Weights of a small transformer language model.
Training: a variant of Adam for these matrices, 191M tokens.
Each number is 500 + 40 x the weight over its row's rms, rounded and kept within 0 to 999. Layers, rows and columns count from 0. Numbers have three digits each. The size before them is the row's rms in percent of the matrix's.

# q: layer 6 attention query, 128x128, rms 0.0829, rows 62-63,125-127, columns 0-127
# k: layer 6 attention key, 64x128, rms 0.0814, rows 61-63, columns 0-127
# v: layer 6 attention value, 64x128, rms 0.217, rows 0-13, columns 0-127
# o: layer 6 attention output (transposed), 128x128, rms 0.249, rows 0-13,64-76, columns 0-127
q125 111:483514507576478491484419444439499542474512513468538582496423468574542537524521494482530509489411561557598496507574534579515499519500431492480466563402480496449540472481444530411502490560514518501489514488560498496513471503500480466450489508503493484488494425522488488544550506537583438488505498456554442501458513492485448516466507441518511471528557550466558468491526495508554578518496
k61 164:506496502453521465481479515513451496476472465552514582524478445496515501520531410519499520503545514536529473531516489593562430506493529536526542497412542569576505504508482508515468452480535417546492546491540535490459445451523504511466446537527499474492522551500521538556466462548506465519427444423492425437431439548492486511462508505435565505476511450448445477425566556488493482512564
q62 209:502524463486591516475456426472525429506529555502493479525579471556556518523566486554496524520540479476462506518495508541442515561516457467496551535459466490481599393501432495553482473492571551487515431495462527544509446461480407458513483435484460531503558524487479492555466554475551516464455444547558538496542513526532471515569503488471580512513506527520464560484502467459549481534488
q126 112:491514463466601549491470423453524430520533543498473483517574457550551498549578512548493531511538488481474509506488487540435529558493451472490554525458476499471592409493460513549457485518568533486502467476471532539525451472466387462548480445478437503527560524491476497566474556468553495489471446547544526543540497546518462520564507461444560509517520518511476587502496459494525490531505
k62 178:540456424484477537531473469471500528425431505481511474492576570476555432518486505465521484461509498467527502477581476531469467506513516497525459525552548519507470522542494389458499439482517462504523484491469497506467485589508474418483532492428554466462598488551505550503498523576454458384486467482541553558506555483482461486527509456505559549492438541526469520450499532487501494577499
q63 197:418515496471515486561495480494568441486473549445525476561463437561535496528559514576525476449578532536570496448462488479503472423411501491478436464546521450516484527560487536499487478488556531443545559452438515442435542520482518498460522553478487494531537518482480472532531526458515524485416561524430532529546473510528478506456519531516531487567459520481527395460528516478492463506452
q127 113:440502479470505474586501504479570471482463554474515481572457437572522496542571492564519465452557534535587494471485501501523465436418528474458432463529519447519508511574497558499506476525575506451543576453458479447436535544476525502453492578496481502533548507512455477522529505443524535493442556536448513540546478485530490513478529529501532491567479549481526407446513534498510461517456
k63 173:494517544488480514468498529532626480533424508373479506507504499521536490468543491530455477465533440578458490495533539534562492512473514498514484505417411517525438485559472459489459471436497549458482482456528497530514544480529467540489555544434504521447576441442466489456485504512469497531441504553486527478538446471388480516469526513477533460519481536518542496532576478503522551433490
v0 100:497502483566468488550401471506474433516468509516556470538494528524484489572512517492507578512520502456454535554542459502544551476490471496529432482508480478519524535487434565506509470497553516412502538427561494537526511471508545508492500460520533561460499518657559478505533472510603520516492446481472552488506588504492431509537532510473467459455526484485481480554514436504542568502451
o0 115:521522482600478478520450463500510461519469502510571483517481552484467469564565493428550631552531477470481520523563446523546583496511443483511457467497499503483500565463464528573510481462565505460499524478599460535495562468554538546507516473523514528464499474611501509489579504477583496507486478497516571466494526468495439498522565519492454465452512470523468472523493467489554508553501
o64 081:528519468558460496523453469527504437516476490520558487507486559514449464558564480437536632528539478481474522528559466512548581508536461476524456444469489508499524559494475526567486467427558494447488512492583453556463546462547547543487515469517506539460488473599507505499562493492584521521481477497514571458506567484482440466548532526468465478449507464519471462565506458473513506572500
v1 097:513524524467497454471497588442552527518505604567525504522482510526405497548531486445571586486465459532471467556452440535480493510480480481510467516508470506490485521493463542497488502561520528466504549597543511473516539525521457495472516474464499502511535494448496588480508476554461559513523556529451507532520520547559452554570534422541543531460507477567488524519531499554515432459605
o1 101:468502520504558468475478585500530493523507600538521451569503488543456510559507507498551557440443449515445478537446446554462445490436479480497452470517497494534516524450470542484449524602535535486474567549502494501527574517555440489483522467432485511501503466497473582476527453566452495490468515501432524509489516544587469578521560473480460504487414469535457476470518492515495515431539
o65 075:481518491479534483508500575499533483510501609566518473570523467536462501549481512489541542455456440503426450557453443539477447504471464471489480470523484489516552510451475569479408523608534497496483565573486505496520536516551452490455520431410480515508492467496489539468530426590444516518483496517453523523488522535586474570529539472482487498475431463531451501502524483527481484435521
v2 098:469523540499457403508413524505557565532502470477559467570455433491465491503537526440492490490500527547500461498504497440497509515534522591453582476459544527467528417508500468509512401460489447488541419433463564473528518498423484490542516527404548448510483515547559548484487476498471492537551475517548472547540489467519498527525487500515499390451512487505486524488435520474457471499485
o2 110:495531513498496456542430499507574527511506447513540483540480377505439501486532534465485482472460483508494491509455545459510510503523503550471585527477504515480473460460494487514497416441493464446520439411456578486548549514471508427542533513433550453501502506562581567466475460495427465504607477554519496512475485470540506568475505530494508411439516465522492511433454499478477462464496
o66 082:493535509526476452516436517529561566514477445491547480543484380516453521491519519459494464455476491514505510491441531454505512510529502549476587488478498515457495463463504487514500418434498445473533442395453582486561540507481506476549520525428538459506517516579591574466477457488411474510584478522498497504492483462530505559477511508494521427426518467524482513431444508477481464482514
v3 100:456542442521518530559538518552501556538571493529506516505518444463493470560584518497522435510435501490482394518500466580465505543483466560516519441546539516495526554508469457526490531403483479547490479417525521524530510493514478521516496457487467473529453474497542502484444507436449585481526477533449457556542520552510441487531537604500548500504472496443459515486510485546604532544520
o3 111:514523471541529546584514489532498543534534496493505493521522479531447505528565533471520436509442523564444410443519455521464494525472467527532498435511566508514500559517476446499533499419469488537472481388492504493491489473532493519532478486503485440499456441481521478524446557419434523478506512511430502504471567530531468535451541520482565461507423523471390464505495473543616553498497
o67 080:490522451532518560590506519534491536533528492492503518493529464532449522505552531455494439509449544564461408460526465523476506529486484525532490411496559504500528541519478450506563501409456458554454474410516501498501467464521485524522472479485478435520456447492525479544452545406424521496508521510444499515504573501532458511467510542497569466538433516469401465483501461549598551485486
v4 095:531530498467496515500428550515488533545397598508514516502551497464530534502463455529476628484490500463455502523463538515493521510526489547502472513498480536436463511461511396529523487515480460446532473543489446489456531481496507474488536455457534470461494433521513503406460510471538452553529529437435477454516507530541551476428421477470540513480448534425525508546455505447437492579492
o4 111:487503463473498497518472579535501502518410595483536562497505530536559537489472471501450627442435511514491461538419506561482558473539520565512479502519526513440450514437502423524544500606519479474494536504458489519506568512474514555541525485510552470482515501531501530466459513465510453566528496409495466453534516512494506471428431504475516498516530513490561505482425518456510551567487
o68 083:466517455458494511536500563546484480520444574492517580501525500535570519504461452516429631463460516557469445550385509545499548496564520582516505503516534522449463502432484433542500495549535452501517515516449506521491551498492516515497529494494539445497496505538501504449440501497482459582537506443492489441523533508504529475444392506472547494514538528472574528498451508436479503536469
v5 102:532545514534446538535435494456537463432488412536556515512500444451487467510461523519458480500490501553462529561559483458490561515496451553566510482536472523454563560527553569506525491539460545527566418465537511546522503468590492501506432517443563586524507545455473522563463509481508496514486487498524431487552506442496507557439512438507475519494506508586506528470446494494471520524582
o5 111:511549526494470518553437511440518459407448419494542513475524415465499515569449554537459527525487526497479558493556450509465590483486474553576514486518485523460561564541555568462512506534497537478547431477513530546500525493561472535506459538431575558559524511454477566551485559486530500527501467498512479474538493444500480545480465427509498481482501508579496559437465481498506510477543
o69 086:535545504511447533540431490438511449425477416507545535492520398483502504551426554532432512528491522502487510504558474490476572481496480561574527483514460514494578583554556545469503515529479513500532407502517546556492505485559485523476464528416550556552508499449482549536474579484520509537507465526534490470528504454510493538512475424517502477504511504587504547441463476511505531433537
v6 102:479431453490585448501486477497513531497456479486508533493565528494493522476520530496520462526538472506491493464447531569495592507488449502525451447514402534558547481522531466493519507522468480542478536530549437530477492487464589459511411448438513582454479456477582450538479472425496518507570446502506518510510464436473537487471626465493519478521480504475449533489481524522433487478424
o6 119:448415454502546483472492518496524546504460473508500509517546521497505516515469531467455491535532484549569488512495533574515603521488478548433462436553462508509493457508560478452545488549462472501453485507572460509484507493448587498498409440446517579471512461504595470583450498431501486491545431482550484511529477480470524444452532481511527490554478470482404578491468550494496523517461
o70 086:438421430505534487488522533515519541486479486517524489502528510503511505493466540486454460545525459555531483489505539559502596488502469539461432427557464492529495466515535483423514504547484461502471483508566461508496495491460566498514414408446508561472533459501600460558461470416517496510548435519538497514520480491492529430458562478502525502520472446477387579502465564491466497498450
v7 100:481539527465542524461505483482501418482577521542447527498518540574499462469500508572512511448538508520516487546437497484480531523415548443520483503516451487495504524477478513500507449515563512419515453460505539468606479511453463531533453499506581469547505487541409472524443482511512429530499452485432476496480463505526558497525487513615543518459425539469490574530552497598488465507500
o7 111:496538542514510507448473477481505475476540572509468505518526544540529436511529513583514500427548473539512463518469492513497546583399545463551464505510448534486494538479435527532435494477565449438512420464581521509581449496478483549567476512482532488522520523499432530510493486568495469530530449483478527474491475565513579461477505548597534518468444537448508538515491505556463443431481
o71 078:502527546535521505463482501483519475461542587496450504517529534524519434506526503599543502426540487539497451511480503502478539578413545460535450503493479547447499547464437549524476496457533488438518413457556517504558442536463471562558478539458542478550528500512429517513499469568517455521510465476471509481508462548511588470446489547562550504471434545451500556520504525566474426479501
v8 099:497541523460481414533536562474475528526491491524526502452440609493518435547543462486510559456479440523542550471517573462517448461465476487524526489580503424532568534502468440532492519507501510521520472408497530524459488476529530560460453473393406518491452590512503508434501511502475502499467524481457509483495534477425557507500541490531510481479507458498497506478536569599519489467530
o8 115:490553474503513474539517580470500536524482445493478492461492582462503441552524492524517530443537405546564520485511607458539480476470483466537498488578497451505570515481533446513542535517486535526497472401500570512501501440534518497453469422423399469475511540525495440434478546516462537508444484469524505505503519479448539507551520441518511498467505425521556513524545491556518516427526
o72 082:474537494508517449510505572463506549526472467495483494428484568483503437549522514501536538451505402518575534452530589458525483457437491472553497489560505450522573538480534443525560530529485550509514472407493549508512518446544523527456484397417399493445522518523473476449497543520465540507427503468509508494501523466458526503506560450509531517467516435513562512531535480543518519469543
v9 093:515516488557515465460632525489524436520477541500543419522519446505507471544531578488522470542548534430521486493539508526521507482481511487579545500526524504530478470549516510456478500527461518444528542513532585448546567508571548447456542499528576461481505553463511478463442495522602430478488501444546459478516554437514546422536576497495483471522528519497510532495484509503466520432552
o9 108:555516491547501493495565483497501465520479465508499447496497491512474500548496534434548437556555518493485474494561478553532520466519513529557536493552514407536489489558479537499425505478448515493570541557550521492545566535631524435493548508492551431519482547489460526455430478553546434453496533455531508456464516508493527439552530460483438452527511522444517554492467589481447524465474
o73 079:540509507552522513465578510486504454528462473485498438496502486493481526551509553449535473556561515485502487492560478549530528443502500523553542491548525441538529489544469527506452517514464525490550550570571530501546573520615537451494538516491564417499503564460475516471459478534551414470499523428555496457476505495491548436548532470507418444529490526455545554511464590520465534455496
v10 105:549494453522522503480545496553402496505458545522509537436470533530499492483551590475517550440463544477495414564460512470504575482485585474496524493457496529516449472467616526472515528431518472517489428522485426521497496466519495515503510549501521591508493533484533520436631493478476533485453457487489515423528501566526434532444530465482513516557533552539487537525522491512480487481498
o10 123:513490411506554504471495499550407484490451560541498542426508522542519510473563593524509530489488552443466438591474520496489517462465571469485563521459438563503457491468593549468497534456488501516520468498442439502503537437514487473513530507482519553509502526457503486435610480445482514438456453489483481448516470535494421509479555441484520518582536505514484544488509450488512522495458
o74 094:513487392501569495487497495567393489475466545536507545440498515534525513467574602513504556478488555465460443584458535492495518458485572476483554513465454565512463497472600530482485528431496507504543446488443450498497534468525512487530519500488505539499513512445498493456597467445482519441465457495475482446510487549482419499483539441475541505578533524523460551520518461489496525489473
v11 102:475446448580541467505480356487547490526494481493536510509474498564428482558496556460466535466501555466500553553458455491547452517508537529536464522515590497446505503532452552477506545464484530529523537460538486485525462509522449503496456535527452456483500408461508510388525521523464502440477479476537492448521473481455548442490551505583568482440494454552517512514468533551521539525484
o11 113:484484434604559504479509395494536525515472498505511496529445459544453446528499559442451517480503573530480582578465439478537433554535538506512480513529612486457482546507457531412486512470504568570479509468577501531549481515523456511525483514532499468481526464482463503433525510543488521438486511477560462492523453500469500459518536488506554513425476440538494558533463527493509543548486
o75 078:481469429589566523487509390493536513536501477499502525512432478540459458521482557448422538475520568528467577589480472439541430550521525511482493517528603521456501537538454513439503517454473542577456499487570510523540450522503448494504468524527478492466502468461465502447538508548476527440479493490556460510537444482475488463537529503508585503423487471513514561529490510504506561523464
v12 098:506596568520519546523514432493523527466539447463491533483532510517566480547462477532525444420455502480528474450413547437494468530527476476484503509487546548486500439499530489499530501582519436491477522509521504499499533494513601472486489492423511483564481478457483544396496486524517557546472544487489540477407600423566421574497504501451476519506493528471478521492572481516525525503495
o12 114:477568521466473509451528429505519517453534448495487538516520526513551505545474526518507455427432517480554510469464505454513530559498511507470499537429511440473492461519555493511577491564521434533500570489506463444559526525498628471475475515404514529496479496466512584450509499504529507559432504462445502454414549412551458515510477528496501524516473579476440512508560480539551498528492
o76 084:471566507481497488479538412519497521435529434490493543523509525509568501540500518531502441425418511496541501465430507443515519568496507503484501543434520468473508477512570499526557496582517429542504567481501487468551530520499624493494459505399521509493487528458506570441502504505529513549439527477463480444420521416551450514510472502487496536512482558475432535476565488545542479517507
v13 103:536565455622570512445493546487490489501462460528582543556515524515541498514557496467470539435472517476528422509524504532499495493561496535457494574527408516500503520505607457458495566595498497511491544469462543452514542481477458499481495524514461476538437507571494581575471461469507554472510516497556586517493464477439544508538466519513558514459488537505518476553526509489498468480509
o13 120:575532484588529532456524552490465487533465502505561508566500525509534443511567506448534510426526541503476469511602497457522488523571515567488485525549457529494488484523607503435445569577544479514520534458440499451488574490488474504476477538538449499519407495521502570580457454468444532485515532490546583514425490519501534494495479525525534542490481521485511463524535555488518464462521